{"n_head": 10, "head_dim": 32, "norm_place": "pre", "norm_eps": 1e-05, "positions": "learned", "bias": "qkv", "parallel_block": false, "decay_shape": "cos", "doc_mask": false}
Each number is 128 + 32 x the weight over its row's rms, rounded and kept within 0 to 255. Layers, rows and columns count from 0. The size above them is the row's rms in percent of the matrix's.

# layer 8 MLP up, 1280x320, rms 0.074, rows 823-865, columns 0-79
size [ 87 109 108 102 104  95  99  92 103  91  99 108 109 103 111 100 100 111  91 111  96  92  89 109 110 100 107 100 105  89 104  94 105  96 108 108 110 106 106  94 106  97  98]
[[ 61 112 151 128 168 143 139 112 104 127 132 106 151  75 135 181 137 107 118 112  64 169 132 156  64 138 121 144 151 118  96 138 175 134 185 207 187  79  81 126 185 137 157 160 127 178 133 163 133 134 138  52 109 103 145 101 107  81 170 116 132  98 131 129 140 174 134 159  98 140 124 158  74 120 131 148 135 156 156 104]
 [127  97 152 137 159 112 161 110 131 126 138 150  64 127 120 136  78 147  58 126  67  73 170 155 154 112 163 142  92 126 150 207 205 151 177 129 141 171 107 155 145  88 167 101 171 121 120 124 163  91 182  93  91 135 143 147 116 132 134 105 109 145 166 133 148 160 190  92 101 153 138 109 139 141 120 168  98  92 192  97]
 [149 113 148 140 136  41 128 149 134 103 111 169  78 147 113 124  97  82 155 129 113 115  95 131 114 146 101 140 105 197 178 129 136  86 135 100 130 138  96 208 153 124 118  41 122 122 140 133 223 110 146  91 146  45  97 129  96  26 116 164  92  86 149  99  93 121  87 114  98 101 119 158 104 158  54 136 169 112  97 173]
 [138  97 174 109 117 142 132 141 118 125  78 154 114 127 114 120 122 138 143 128  76 111 204 142 140 102 122 109 136 179 189 126 154 170 203 188 171 101 113 139 137 126  55 169 134 153 137 148 134 210 134  54 142 195 103 128 122 102 148 111 115  86 139 104 145  98  67  92  96  82 138 120  86 109 114  84 145 120 148  86]
 [104 105 136  99 122 128  80 184 141 154 110  86  68  87 128 135 107 161 134 117 156  85 161  96 158 133 181 163 125  72 123 123 152 145 134 203 199  72 121 166 213  80 116 102 129 133 107 142 141 144 169 165 117 192 164  93 131  85 149 128 108 169 113 173 143 142 165 169 108 135 149 163 125 116 131 132 111 153 136 174]
 [158  90 136 126 103  98 136 128 149 119 141 135 150 143 142  98 131 121 174 136 124  88  97 110 124 124 138  47 129 155 127 117 207 136 195 130 146 136  94 147 146 151 117 109 120 119  92 143 177 130 145  79 205 112 189 178 137 139 216 135 127  98 169 147 121 111  99 137 116 104 146 129 103 188 107 141 135 106 133 148]
 [134 106 139  96 110 119 104 136 138 148  60 158 194 100 110 120 146 150 128 161 136 183 102 157 124  92 177 118 112 120 121 105 141 161 157  60 124 191 130 132  99 161 128 122 107 167 108 105 171 156  77 170 121 128 163 143 153 115  96 169  99 129 191 209 120  42  59 143 105 148 145 139 122 140  68 164 163  88  92 114]
 [132  88 131 130 149 110 140 143 130 151 143 169 159  80 121 169  77 100 118 133 135 117 161 151  93  50  99 116  95 107 125 111  75  90 148  90 128 104 114 108 136 174 166 119  73 118 144 136  78 159  80  76 169  92  86 139 115 160  57  96 113  55 122 126 113 116 105 153 117 145 127 120  99 183 133 121 129 166 179 181]
 [141  98 133 109 108 113  73 114  79 117 122  94 175 114 129 157 131  98 133 176 126 147 109 158 101  98 178 104 128 182 115 136 133 158  93 128 152 113 151 174 178 122 158 128 126 134 138  77  80 211  90 142 111 124 131 118 195 148 119 105 135 153 122 166  57  97  96 110 115 156  85  60 166  80 158 135 195 191 153 218]
 [124  81 148 111 131  69  92 159 164 111 124 169 108 148 120 130 128 124 192 121 104  99 137 125 144 122 100 150 109 139 136 161 162  92 126 154 146 116  83 195 216 141 210 110 142 107 151 217 182 171 101 106 145 111 131 161 132 133 209 101  94  95 189 164 108 126  85 125  74 105 135 111 141 119  78  84 103 107 127 115]
 [ 84 116 105  92 116 111 128 130 194  96 134 141 110 146 115  73 165 151 151  70  97 184 137  53 109 160 117 119 123 157  99 182 140 123 178 117 121 128 150 113 164 130 122 179 154 139  66 150 184 166 127  77 127 138 113 120  82 122 160 168  98 133 116  90 138 145 152 133  93  93 106 144  73 161 139 143 151 124  78 105]
 [ 81 102 177 111  96 100 149 138 113 120  61 127 103 103 130 114 106 102 109  86 135  95 127 161 110 191 215 149 127  73 196 105 151 139 113  86 187 116 180 205 145 127 104 164 192 101 115 135 159 145 148  95 121 126 163 151 148 137 116 130 102 143 177 181  96  90 140  57 104 138 147 131 105 114 110 146  66 123 132 106]
 [ 72 114 155  30 119 131 140  95 126 135 129 122 185 188 102 152 161  89 142  80 112 136 156 112 118 103 151  93 168 139  96  76 132 138 122  71 162 125 136  92  93 158 175 103 202 125  81 107 148 106 143  76  87 156 170 162 162  94 141  75 104 218  88 127 130 157  83  68 109 165  77 105  62  92 105 139 227 103 109  76]
 [112 104 175 173  96 112 136 205 117 164 179 135 144 115 128 171  91  89 132 187 105 215 124  79 116 105 118  81  78  79 122 105 124  59 128 156 171 137 147 157 163 179 196  86 136 115 111 143  87 194 142 102 126 111 155 205 135 137 127  88 117  58 107 108 118 128  70 146 108 108 154 127 161 156 122 125 158 135 188 168]
 [ 86 146 156  53 142 120 169 129 175 135 152 173 143 142 124 141 128  89 185  87 117 125  72 161 141 108 189 130 135  95  95 110 123 154 173 148 158 121 164 185  79 117 127  53 193 153 195 120 154 108 112 105 137 165 154 137 184 106  87  97 109 127 128 103 173  78  88  72  94 145 106 127  75  86  86 150 212 148 202 128]
 [ 91 135 140 140 133 143  91 187 198 115 126 145 118 103 129 151 162  49 105  91 102 174 128 162 139 117 144 139 157 129 127 105 125  57 111 131 152  74 155 143 129 181 131 147 145 104 139 116 103 125 172 105 151 110 136 115 138 154 111 154 125  78  99 107 125 168 145 134 103 109  90  84 115  66 158 100 153 126 171 163]
 [172 154 118 103  93 191  85 117 146 137 126 128 115  64 106 182 114 120 111 117  55 101 185 150 152 113 160 167 137 131  96 196 115 133 166 108 132 153 108 138 126 144 189 118 134 108 107 131 140 137 153 135 180 145 114  88 101  89 178 104 112 112 132 160 181 157 123  96 105 118 149  54 147 117 109 181 139 169 130  68]
 [123 117 120 158 161  56 116 106 159 149 120 140  96 112 139 161 103  96 112 158  83 129 148 171 113 107 128 125  80 139  96 143 144 103 152 171 149  36 140 134 196 146 137  81 121  71 106 236 157 161 124 160  79 112 177 120 115 128 127 165 109  81  76 181  93 144  87 116 111  85 115 109 162 143 105 129 116 175 159 137]
 [ 98 118 161 119 139  82  77 135 223 101  99 181 115 117 114 100 134  82 158  87 131 141 147 126 137 128 132 121 144 105  88 123 157  67 154  88 130 136 132 183 142 144 131  99 164  97 104 140 124 106 143  62 135 152 190 163 147 205 196 131 110 113 162 171 128 117 146 101  81 126 129  95 110 165  79 143 126 139 135 199]
 [117 144 130 114 164 123 189  98 121 145 182 139 130 127 136 121 164 101 174 159 185 131 101 144  84 166 133  92 160 161  43 144 151  39 144 213 169 175 219 172 183 131 162 135 164 141 114  73 137 134 113 141 133  80 146 115 167 126  95 153  81 164 110 124 140  67 136  84  99  89 150 107 133  82 128  87 158 136 114 188]
 [146 133 153 164 142 100 110 141 150 154  71 148 123 157 125 128 124  84 121 104  96 140 106 193 165  82 112 102 143 121 137 146 161 126 120 149 160  70 116 161 103 129 134 116 155 101 155 111 123  74 166 160  95 161 203 165 100 133 141 104 114  99  81 158 159  71  67 108 109 147 159 120 121 128  46 133 158  82 112  77]
 [138  91 154  97 130  86 109 109 123 141 108 127 104 148 142 120 106 106  93 170  52 159 134 142  50 111 147  86 156 118 146 173 147  82 203 122 146 136  99 147 159 102 200  62 132  96  94 164 172 148 134 102 118  90 172 140 109  82 123 184  82  97  75  87 150 128  89  94  97 120 156 126  77 147  90 213 132 120 131 136]
 [114  94 188  92 166  78 138 116 149 170 157 204 111 120 152  72 125 113 191 100 132 136 119 148 141 172 137 130  23 108 142 176 144  95 190 135 133 128 158 184 128 110 163 132 109 154  99 144 186 142 144 108 146 159 169 168 114 174 168 121 114 101 127 103  96 130 100  54  85 120 138  79  62 126 113 187 108 117 179 153]
 [140 136 162 105  77 133 117 103 170  82 150 111 107 148 117  91 139 122 122 145 106 216 115 117 119  52 139 132 131 121 127 182 185 153 126  97 157 127 103 127 136 134 184  98 155 192 102 114 150 140 152  60  97 136 150  97 129 140  67 160 129 143 133 172 156 141 102 157  82 132 110 149 153 197 109 138 198 195 111  89]
 [ 79  90 192 126 145 180 140 119 169 115 146  97 146  92 139 131  77 118 143 157 106  39 142 154  60 103 181 177  54 152  92 112  88 114 139 116 133 149 107 152 119 159 106 121 157 121  96 102 151 142 102 106 122 146 128 128 164  54  88 117  93 162 175 115 144 152 182 137  98 130 133  81 118 141 151 157 156 205 152 154]
 [ 93 106 130 154 109 139 119 122 129 123 173 151 135 124 154 192 122 119 164 132  97 156 149  77 123  57  97 135 110 114  84 135 184 123 117 110 175 136  99 137 181 128 161  96 235  86 143 102 112 128 187 114 157 100 173 161  78 169 161 166 110 141 183 197 137 128 127 154 108 166 202  85 109 131 157 109 203  71 109 150]
 [165 139 107 144 111 164 137 166 154 179 130 141 140  65 110  97 179 158 136  78 107 130 180 121 101 118 170 153  98 123 104  98 144 109  85 134 142 137 150 120 134 150 178  91 180 119 149 129 155 132 111 121 162 154 139 124 164  83 163 124 121  96 133 136 175 130 132  72  96 109 136 110 125 156 143  97 121 159 110 101]
 [127 143 144 149  73 113 150 129 165 137 171 122  89 118 169 101  90  93 188 161 143 108  93  90 123 117 156 130 142 149 120 136 102 158 121 144 122 176 126 194 128 115 123 109  74  98  98 136 155  93  79 111 141 141 159 155 156 159 141 150 115 125 132 137  99  94 145  98 120 108 190 144  99 149 119 122  92  99 150 139]
 [ 90 112 105  50 133  74 100  84 104 153 127  85 146  88 105 186 144 138 103  76 107 127 161 179  28 156 142  90 151 199 115 136 132 120 174  98 135 191 134 154 114 198 143 159 154 173  69 137 147 133 162 101 142  66  85 135 139 106 150 118 141 144 168 156 104 153  74 116 103 113 133 109  93 142 157 164 156 133 132 169]
 [116 105 164 124 142 154 159 150 124 144 129 135 145 128 121 142 142  84 128 106 123  85 185 156 131 136 149  96 117  90 158  84 130  96  72 146 131 180 148 160  91 153 136 131  99 160 103 123 161 175 125  78 124 102 196 195 158 140 175 120 103 125 104  96  70 167  56 143  69 138 181  77  62 185 106  94  80  92 133 150]
 [165 123 126 182 108 172 159 154 112 130 109 124 150 112 117 179 126  31  94 124  78 108 136 172 180 122 134 135 133  75 106  71  95 126  84 131 137 129 149 135 101 188 146 184  96 129 109 131  93 151 101 155  70 137 165 141 164 147 130  68 132 114  88 108 115 153 120  90  95 159 112  96 119 123  81 139 143 144 135 179]
 [132 128 131 141 122 192  63 151 121 167 115 118 111  73 112 156 104  81 104  79 105 172 165 115 120  94 127 105 137 179 139 147 104  78 129  58 104 134 104 135 130 156 169 103 147 109  95 194 106 186 176 129 124 134 136 166 134 146 105 125 116 156 123 134 122  61 114 123 116 150 205  93 116 124 136 134  67  78  50 133]
 [ 63 109 177  70 147  88 136 154 101 138 140  69 152 113 122 168 141 132 185 118 118  52 132 147 149 123 176 125 189 192 156 106 133 142 146 130 146 151  58 133 141 194 155 143 113 123  84 109 193 128 117 125 163 138 114 142 100  86 126 124  98 150 137 172 156  66 122  87 102  76 176  82  99 109 187 134 136 187 162 116]
 [121 106 112 104 162  84 108 125 114 143 130 139 145  86 101 147  60 127 106 101 146 124 118 118 184 110 163 172 136 107  74 145 113 111 152 153 147 165 170 158 134 135 103  95 117 129 110 189 130 174 187 116 143 161 131 158 144 120  69 115  76 100 153 150 150  82 120 117 118 143  83 178 115 158  97 148 105 166 167 129]
 [157 130 136  99 146  76 143 165 162 103  77  96 119 143 136 147 100 130 122  63  74 121 131 115  71 128 103 160 111  87 115 158 144 134 138 210 109 144 100 149 111 110 175 155 173 142  58 128 121 147 183 159 129 114 114 127 114 111 165  96 126 122 178 115 148 127 126 105 103 148 138 137 101 142 102  80 107 165 129 168]
 [101  91 145  82 138 121  95  95 116  70  93 122 130 155 108 143 118 116 137 131 158 120 173 137 107  57 143 113 160 164 120 134 119 130 107 134 118 162  69 127 153 158 156 114 192 140  80 100 133 213 189 150 169  93 134 164 127 170 135 182 142 131 123 126  97  60 131 142 110 178 175 142 137 138 156 141 120 171 128 136]
 [ 97 143 141 103 106 116 166 109  86 126 163 115  93 121  97 124  58 115 161 166 161  80 153 157 132 148 145  87 119 162 118  86 131 105 181 134 103 210 140 139  97 168 198  49 110 108 111 116 140 178 102 116 149 166 152 154  98  95 164  57 113 134 188 163 123  51 131 123 101  82 198  91 128 145 116 102 161 123 137 138]
 [116  96 111 119 146 142 120 172 137 145 155 156 141 101 130 169 131 104 113 135 121 157 127 128  48  80 184 146 102 148 163 168 127 111 190 101 122 138 105 109 174 168 136  88 106  57 145 101 142 122 116 115 164 111 123 184 156 113 186  90  74 131 175 147  77 106 105 135 107  97 186 126  91 162 153 129 112 159 135  91]
 [127 105 143 163  60  62 154 124 147 105  99 145 117 125 125 156  67 102 115 180 117  91 140 180 158 164 181 102 105  93 182 164 191 115 132 164 147 161 114 139 157 119 140 112  80 158 119  81 190 126 177 116 106  94 157 138  83 125 146 100 100  87 161 172 116 114 100 121  85 132 140 125 100 121 147 119 152 153 169 140]
 [120 125 151 133 150 157 143 114 143 179 208 127 156 143 138 129 155  79 148 136 139 130 143  74  89 129 125 178 165  90  81 129 110  66 108 111 116 194 146 157 106 134 158 166  83 118 110 129 163 110 118 108 157  94 204 156 137 110 122  81 105 125 140 125 127 169 109 156  76 157 133 120 113  88 106 116  93 153 110 140]
 [126 149 138 138  81 131  90 153 137 115 179 133  91 132 149  55 166  94 120 175 102 137  79 110 156 111 132  65 107  63  82 144 130 111  77 136 141 207 188 185 145 175 149 110 161 160 138 146 130 112 157 148  94 173 211 174 193 101  98 100 120 142  84  90 149 134 135 121  96 120 158 100 124 103  96 117 128  82 137 145]
 [ 99 123 121 139 112 172 131 122  80 127 129 143 166 117 134 135  92 154 100  75 171 148 143 147  93 120 184 102 117 143 147  92 101 113 160  96 113 157 142 147 130  84 205 152 134 159  79 150 142 166 119  83  79  85 137 191 193 180 135  72 137 115 161 153 141  87  93 149 119 124 130 175 120 225  99  77 117  83 216  92]
 [152 128 122 132 117 103 147 143 120 163 119 138 116 121 109 133  47  74 153  92 111 194 179 115 153 129 120  99  74 157 129 109 110  71 141  49 114 215 136 129 169 134 193 119 155 121 165 153  96 130 129  37 110 117 163 124 191 132 118 138 116 106 150 130  88 143  95 124 115 157 151 129  99  72 133  98 100 135 177 190]]
# layer 8 MLP down (transposed), 1280x320, rms 0.0639, rows 823-864, columns 0-79
size [ 88 116 110 106 104  84 109  99  88  96 101 114 112 106 116 107  91 115  88 104  93  83  91 104  99 109 107  99 114  94 109  79 102  82 120  99 104 113 112 104 105 101]
[[186 173  94 124  90  92 189 121 139 130  54 124 117 119 100 111 155 179  97 116 143 133 121 110 166 160  91 134 178 182 186 121 156 125 126 126 119 184 135 113 149 120  86 106 139  85 170 109  98 180 121 131 112 171 133 128 112 154 110 196 125 100 129 133 110 155 114  97 172 130  96  90 122 158  59 104  64  94 144 142]
 [ 81 103 165 123  96 162 185 134 124 163  79  93 125 160 135 162 176 130  84 119  82 117 165 113 146  86  99 132  85 112 146 148 138 156  96  72 119 124 103 144  94  45 121 144  94 108 140 171 162 212 174 152 139 135 119 136  93  87 145 138 169 110  99  94 119  83 154  88  99 189 138 121 114 105 155 137 129  68 179 137]
 [ 87 118 169 133 135 171 148  97 111 139 101  89 103 170 165 164 118 154 131 136 131 150 103 101 111 143  94 117 123  86 120 143 160 110 104  95 127 172 107 102 143 160 186 177 138 138  98 167 140  76 100 161 133 150 110 134 163 123 131 123 143  94 190  52 176 116 138  77 150 162 133 123 132 117 157 121 121 133 174 137]
 [ 87 158 123 117 136 126 150 133 217  77 131 135 149 161 147 133 125 141 176  93 127 123 147 110 111 150 112 188 143 145 134 100 124 178 127  92 132 144 106 146 159 136  96 159 151  99  89 142 135 143 149 174 105 127 136 110  90 135 113 129 110 117  86  44 142 157 105 108  54 130  81 118 154 148  58 155 131  59 170 135]
 [170 112 124 150  92 133  67 157 160 136 134 163 129 164 156 142 127 112 119 159 135 105 150 160 101 139 123 120 192 129 123 142  65  59 192 129 119 107 134 111  98 128  67 129 110 126 163 105 162 123 139 157 113  92 158 143 142 147 190 108 177 169  84  74  99 122 140 118 125 105 102 131 154 167 115 154 127 148 165 193]
 [141 136 144 124 137  56 148 133 117  99 143  93  89  89 183  55 150 149 113 166 172 137 126 153 124 123  41 114 142 223 123 133 125 126 176 120 152 108 158 165 109  81 143 132 166 115 151 174 158 120 152  85 141  88 134 132 145  92 125 176 156 146  89 103 135  59 116 125 255 116 106  89 180 121 126  74 168 139 136 114]
 [142  81 167 144 153 102 127 175 107 136  93 125 137 102 131  94 149 176 110 133 120  56 176  64  78 141  96  96  96 120 152  96 103 158 159 158 116  81 127  78 112  44 155 188 160 121 108 108 117 196 100  40 119 149 181 102 128 103 133 117 136 104 148 126 118 116  96 168  59 127 121 131  64 118 127 164 115 133 121 104]
 [113 146 100  70  99 123 135  93 148 176  96 195 106 102 107 155 126 144 196 108 102 104 125 165 128 157 158 104 145 114 103 134 162 170 132 102 100 130 107 119 154  85 131 177 114 152  92 149 128  80 122 106 125 203 125 123 125 150 149  78 150 173 147 145 144 125 152 110  91  87 132 125 100 148 147 150 187 123 187 138]
 [121 122  88 157  80 121 140 149 152 170 153 136 139 175 125 108 108 141 146 117 159 131 131 142 129 126 138 109  99 105 148 136 101 176  94  79  92 116 142 131 159 141  73 120 144 128 107 136 117 188  93  81 180 113 101  95 116 122 171 186 145 168 129 212 125 118 135 151  84 134 153 145  94 118 109 133 105 113 134 107]
 [ 89 140 104  95 115  58 167 115 158 112 132 114  52 120 169 132  83 112 124 153  87 139 116 104 102 101 145 139 135 149 160 181 131 100 140 111 127 111  93 197 186 142 182  80 137  74 136 164 161 106 181 130 134 109 192 133 122 121 188  89 199  57  88 144 110  99  83 124 228 166 107 138 112 157  73  99 168 112 119 110]
 [132 107 159 135 167  78  97 114 136 169 130 127  99 155 108 172 110 140  90 140 123 127  99  80 117 170 150 190 130 133  60 122 115  95 111 151 161  70 118 152 191 110 176 128 117  89 124 118 186 112 142 137 102 145 132 141 192 108 128 175 120  88 109 121  83 172 164 148  82 124 148  74 108 136 192 183  82 150 120 212]
 [ 95 147  91 158 169  98 103  96 133  97 148 195 127 123 127 159  80 129  46 162  96 155 103 113  87 128  86 178 158 110 159  73 104 165 121  74 135 146 116 142 144 137 140 100  69 114 127 208 109 147 115 154 140 156 119 156 123 122 113 107  85  89 169 104 137 105  65 177  94 102 173  61 135 126 138 116  99 119 102  76]
 [132 131 171 130 120  97 123 150 137  90  63 140 146 107 135 183 151 121 136 136 105 125 175  60 189 178 179 165 132 110 100  75 110 183 118 164 128 126 113 113  89 129  80 109 105 132 100 188 149 152 135 146  69 147 191 122 139  98 105 145 122 196 127 179 164 139 107  82 152 175  98  71 107 106 108 108 116 120 166 152]
 [118 167  61 100 137 126  72 125 128 124 149 150  70  91 102 162 135 147 108 112  89  96 157  83 159  89 148  92 121 133 120 180 163 149 108 168 105 138 132  70  90 131  95 134  90 103 148 175 124 101 106  90  95 131 153 133 141 111 150  90 137  76 128 155 132  69 163 154  71  98 154 121 128 121 122 114 115 127 117 159]
 [107 126 146 112 133 144 134 148 120 146 161 102  63  73 134 147 131 103  87 156 161 148 106 128 145 109  90  97 187 190  81 171 112  99 207 147 122 102 151 131  85 197 123 144 110  82 142 157 142 131  81 168 108 116 137 135 234  79 162 157 180 162 154 118  55 125 100 156 132 181 140 149 102  90 135 124 120  87 108 158]
 [141 148 108 141 132 142 144 137 146 132 115  92 168 137 142  99 100 143 120  95  40 173 110 133 163 151 163 109 128 108 128  81 179 166 131 169 164  86  87 148  94 159 151 141  57 156 124 127 142  95 174 129 104 114 145 137 172 107 197 121  98 171  75  82 120  83 164 135  64  16 128 158 158 206  86  99 122 146 145 150]
 [123 188 129 168 176  77 149 151 109 113 130  87 116 170 141 154 148 167 139  98  82 130  85 132 127 131  94  87 176 149 205 109 122  69 147 198 150  45 198 157 152 141  80 167 142  97 144  99  68 105 137 172 127  87 117  97 137  72 124 167 140  81 151 137 174 150 142 134 141  69 186  55 130 171 129 171 149  89  89 173]
 [123  87 140 113 190 133 154 178 102 162 113 135 143 150 148 176 134  69 129 111  96 106 149  56 184 130 126 123 105 145  77 118 163 114 103 138 132  89 183  94 114 198 145  67 117 143 195  94 123 112 163 104 176 137 116  77 161 182  44 126 136 165 147 111 141 188 103 168 106 165  96 147 120 116 131 117 114 137  97 143]
 [ 87  96 154 170 111  65 106 125 117  81 137 147 137 161 112 122 189  65 124 155 136 159 123 105  87 161 180  92  80 116  93  82 137  96 123 102 147 147 127 180 164 161 195  86 155 117 117 117 119  98 199 115 155 142 187 167 163 151 164 120 198 150 134 187 168  56  98 105 147 149  83 160 140 136 103 159 168  94 110  73]
 [128 200 138 123  75 123 124 137  84 173 132 123 121 141 139 142 127 148 116 159 158 155 121  94  94 129 109 105 132 158 146 114  91 111 124 139 156 129  74 137 148 112 136  90 133 136 115 125 148 160 203 115 167 144 126 131  69 175 170 122 136 139 149  94 141 124  80 168  94 114 132  86 100 183 173  90 114 131 135  89]
 [111 123 128 102  94 155 159  81 109 169 140 102 113 159 119 208 143 169 135  70 178 142 192 138 127 131 127 160 123 179 209  56 200 127 125 123  83 116 184  68  87 153  97 154 122 163 101  98  95  93  67 146 105  98  46 108 127 106 122 174  79 146 184 133 116 116 145 174  80 125 155  21  96 141 162 146 100  89 100 120]
 [205  88 153 125 119 132 165 167  80 149 156 128 161  98 127 188 147 133 163  88 125  59 188  93 133 131 169 148 157 126 194 140 144 109  45 111 124 190 106 169 170 152 133  78 150 121 139  79 108 131 106  99 151 117 148 131 108  65 158 148 186 124 114 143 116 135 103  75 190 113 149 144 195 116 158  96 129 132 159 126]
 [110  61 187  93 201 126 160  60 106 111 141 147  82  83 115 108 147 103 159 134 139  75  97 159 122 147 147  89  90 111  87 153 146 114 115 154 116 140 140 183 141 169 112 114 123 150  55 120 144 166 117 109 131 157 198 154 109 137 141 130 221  97 154 131 157 122 121 112 217 113 123 120 114 138  99 177  64 191 148 144]
 [165 131 154 132  84 113 147 102 118  83 149 113 139 144 157  37 135 134  74 147 132 118 163 140 135  69 149 133 117 134 143 105 116 151 104 141 151 104  77 107 160 105 113 155 137 132 142 127 128  85 181 145 154 147 155  94 136 156 128 184 143 159 134 118  85 179 100 202  76 111 114 130 119 126 143 120 103 118  99 116]
 [123 183 113  70 102 111 110 126 194 150 135  85 142 169 132  97 137 124 136 102 126 224 154  81 197 138 121 131  97  96 123 128 159 162 135 142  97 160 154 141 150 157 148  76 109 143 105  91 132 140 105 126 124 169 128 113  92 115 143 142 188 112 139 113 104 116 147 105 112 107 123 121 119 130 107  89  72  99 117 105]
 [138 125 182 142 110 131 140  86 131  85 148 134 116 164 125 173  90 117 164 150  95 122 141 100 138  98 115 132 128  86 160 134 121 162 135 128 151 176 183 122 132  49  75  97 109  64 115 144 157 130 166 111 120 174 115 160  97 134 129 127 112 124 156  83 105 121 124 116 103  72 112 121  96 154  95 174 215 148 157 193]
 [122 106 119 120 118 106 134 128 168 152 106 137 147  93 150 173 115 175 110 144 126 122 196 119 105  69 100 103 168 193 129 167  57 114 167  98 134 131 123 119  96  84 175 136 115 129 111  56  89 109 145  56  88 160 118 157 160  97 113  86 155 160  77 128  84  75 102 121 137  99 143 146 147 113 137 128  78 135 119 142]
 [111 150 149 120 110 102  96 139 165  76 148 122 128 153 118 148 132 156  82  73 158 128 133 161  99 123  88 165 152  72 159 145 129 151  92 104 153  94 181 200  73 117 110 119 161 142 189 222 125 109 113  91 127 149 136 100 106 128 101 121 150  98 101 107  47 157 138 120 118 109  68 130 252 131 112 125 151 160 104 103]
 [175 110 154 116 106 160  94  82 120  71 104 130 142 129 122 189 129 147 158 131 176 153 120  97 111  97 122  77 115 191 143 132 122  66 134 176 128 121 170 168  67 142  54 141 118 126 131 150 192 154  92 141 109 173 164 126 122 163 157 108 117 148  70 145 150 140 149 114  63  78 127 104 100 179 176 129 109 135 139  70]
 [102  91 174 147 226 122 199 107 137 170 137 106 133 128 152 120 142 109  90 102 154 106 131 126 105 186  97  54 136 112 143 107 211  60 107 138 184 114 128 152 119 132 180 135  89 180 103 153 150 167 127 105 108 131 170 195 149 110 109 116 231 108 116 122  99 125 109  93 197 148 151  93 138 115  53 156 142 109 111 150]
 [143 100 159  90 177 135 127 176 175 147 136 133 158 115 156  81 133 101 120 114 131 125 149 141 147 105 144 104  58  76 168 118 205 140  92 105 109 151 135 172 171  82 107 100  57 114 112 103  77 165 169 131 115 145 138 114 145 181 185 132 111 144 155 144 112  90 109 104 134 143 112 146 148 119  93 127  62  78 148 129]
 [118  98 141 134  80 109 133 115 125 102 137 167  81 130 119  92  86 110 126 136 185 133 102 182 111  91 107 150 147  96  78 160 100 160 146 127 138 127 117  89  79  86 178 147 180 124 169 121 143 141  80 145 136 177 111 137 103 112 149 142 180 166 105 138  99 100 105 142 128 158 129  98 102 155 116  70 152 139 137 120]
 [150 152 136 188 126  99  59 165 121 132 129 100  73 118 108 135 128 130  56 135 141 125  96 154 116 108 116 138 118 169 167 135 131  73 194 162 105  57 207 140 150  87 114 107 164 116 112 162 107  67 124 128 124 167 157 146 196 152 124 206 200 113  99 138 166 122 144 123 104 141 147  88 143  96 160  68 135 113 125  92]
 [147 197 118 144 169 176 170 150  95 107 116 135 114  97 139 161  94 113  89 131 149 142 177 133 132  89  90 113  83 101 152 174 110 117 125 120 101 137 168 119 167 107 123 193 115 158 150 142 138 132 109 162 190  87 124 174  96 162 142 116 157 128 183  39 121 146  81 106 148 120 160  88 101 103  66  97 107 193  59  71]
 [167 169 151 114  27 166 178  78 103 115 135  62  93 135 134 120  81 114 144 180 127  92 162 129 174 166 114 113 162 106 150 104 136 175 159 211 161 166  93  81 119 119 133 140 130  88  84 120 184 150 170  63 122  75 160 138 143  80  79 132 147 171  74 138  81 122 121 124 121  99  79 130  68 127 148 181 134 219 127 121]
 [117 101 161 162 145 175 170 182 140 171 129 160 100 161 131 141 187  55 165 126 129 144 152 132 154 192 216 173 116 125 114 114 179 104 107 173 103  78 149 131 164 145 161 171 138 174 113  10 113 137  98 150 137 145  88 188  93 118 169 167 126 162 154 179 191 169 139 113 123 168 128 145 181 147 147 103 165  93 120 130]
 [219 126  79 168 173 104 135 124 123  85 168 168 142 121 132 144 138 191 113 133 100 122  55 164  77  63 164 177 126 178 113 104 106 120 103 176 157 142 137 148 111 159 133  71 120 159 131 107 176  88  88 157 104  84 152 114 148 142 121 213  86 106  68 128 142 151 157 165 143 123 122 151 135 133 165 105 130  45 133 130]
 [ 82 129 118 152  98 162  84 142  94 150 195  84  82 163 118 170 131 169  92  76 172 116 169  99  92 187 114 115 113 124 142 112 118 196 119 124 152  96 162 100 129 167 161 141 103 159  53  93 151 151 136 161 121 109 119  99 139 140 160 129 124 158 107 118  59 125 125 191 119 143 127  86  84 111  90  74 136 146 107 137]
 [114 153 161  59  91 149 152  70  91 115 120 144 122 138 141 160 121 154 197 148 123 111 135 142 138 156 158 112 172 129 147 157 132 160 155 194 131 140 122 139  86 182 120 161 103 129  99 157 143  94 135 167 116 185 173 191 160  97 159 122 184 122 154  54 153  84 121 137  59 155  91 212  83 102 115 112 166 118 107  90]
 [150  76 149 105 134 137 155 149 110  86 139 149 105 111  81 109  94  99 166 157 167 136 108 121 141 144  78 164 126  83 151 137 176 111 137 129 110  86  95 156 124 135 147  98 136  89 112 159 145 172 106  98 112 153 169  94 114  89 120 160 177 109 144 165 126 150  76 100 162  99 130  93  78 121  96 101 124 132 130  73]
 [181 166 158 143 106 130 124 135 156 140 123 101 139 123 108 186 105 165 145  88 171  95 119 117 114 167 139 122 120 161  99  48 121 182 117 137 126 138 146 164 164 102 180  88  90 122  84 120 127 161 189  87 148 126 133 148 138 160 126 130 104 110 163 172 111 138  79  96 102 136 185  60 143 107  56 109 213 109  61 138]
 [138 109 126 115 145  74 157 131  90 149 166  66 132 114 119 136 106  89 158 131 154  64  64 128 154 159 125 133 143 137 175 144 126 173 106 152 115 165 128 119 123 158 151 190 124 179 189 154 177 183 138 167 146 157 105 130 105  79 104 135 156 108 138 129 196 125 140 148  49  97 140 115  79 111 126 120 154 157 125 135]]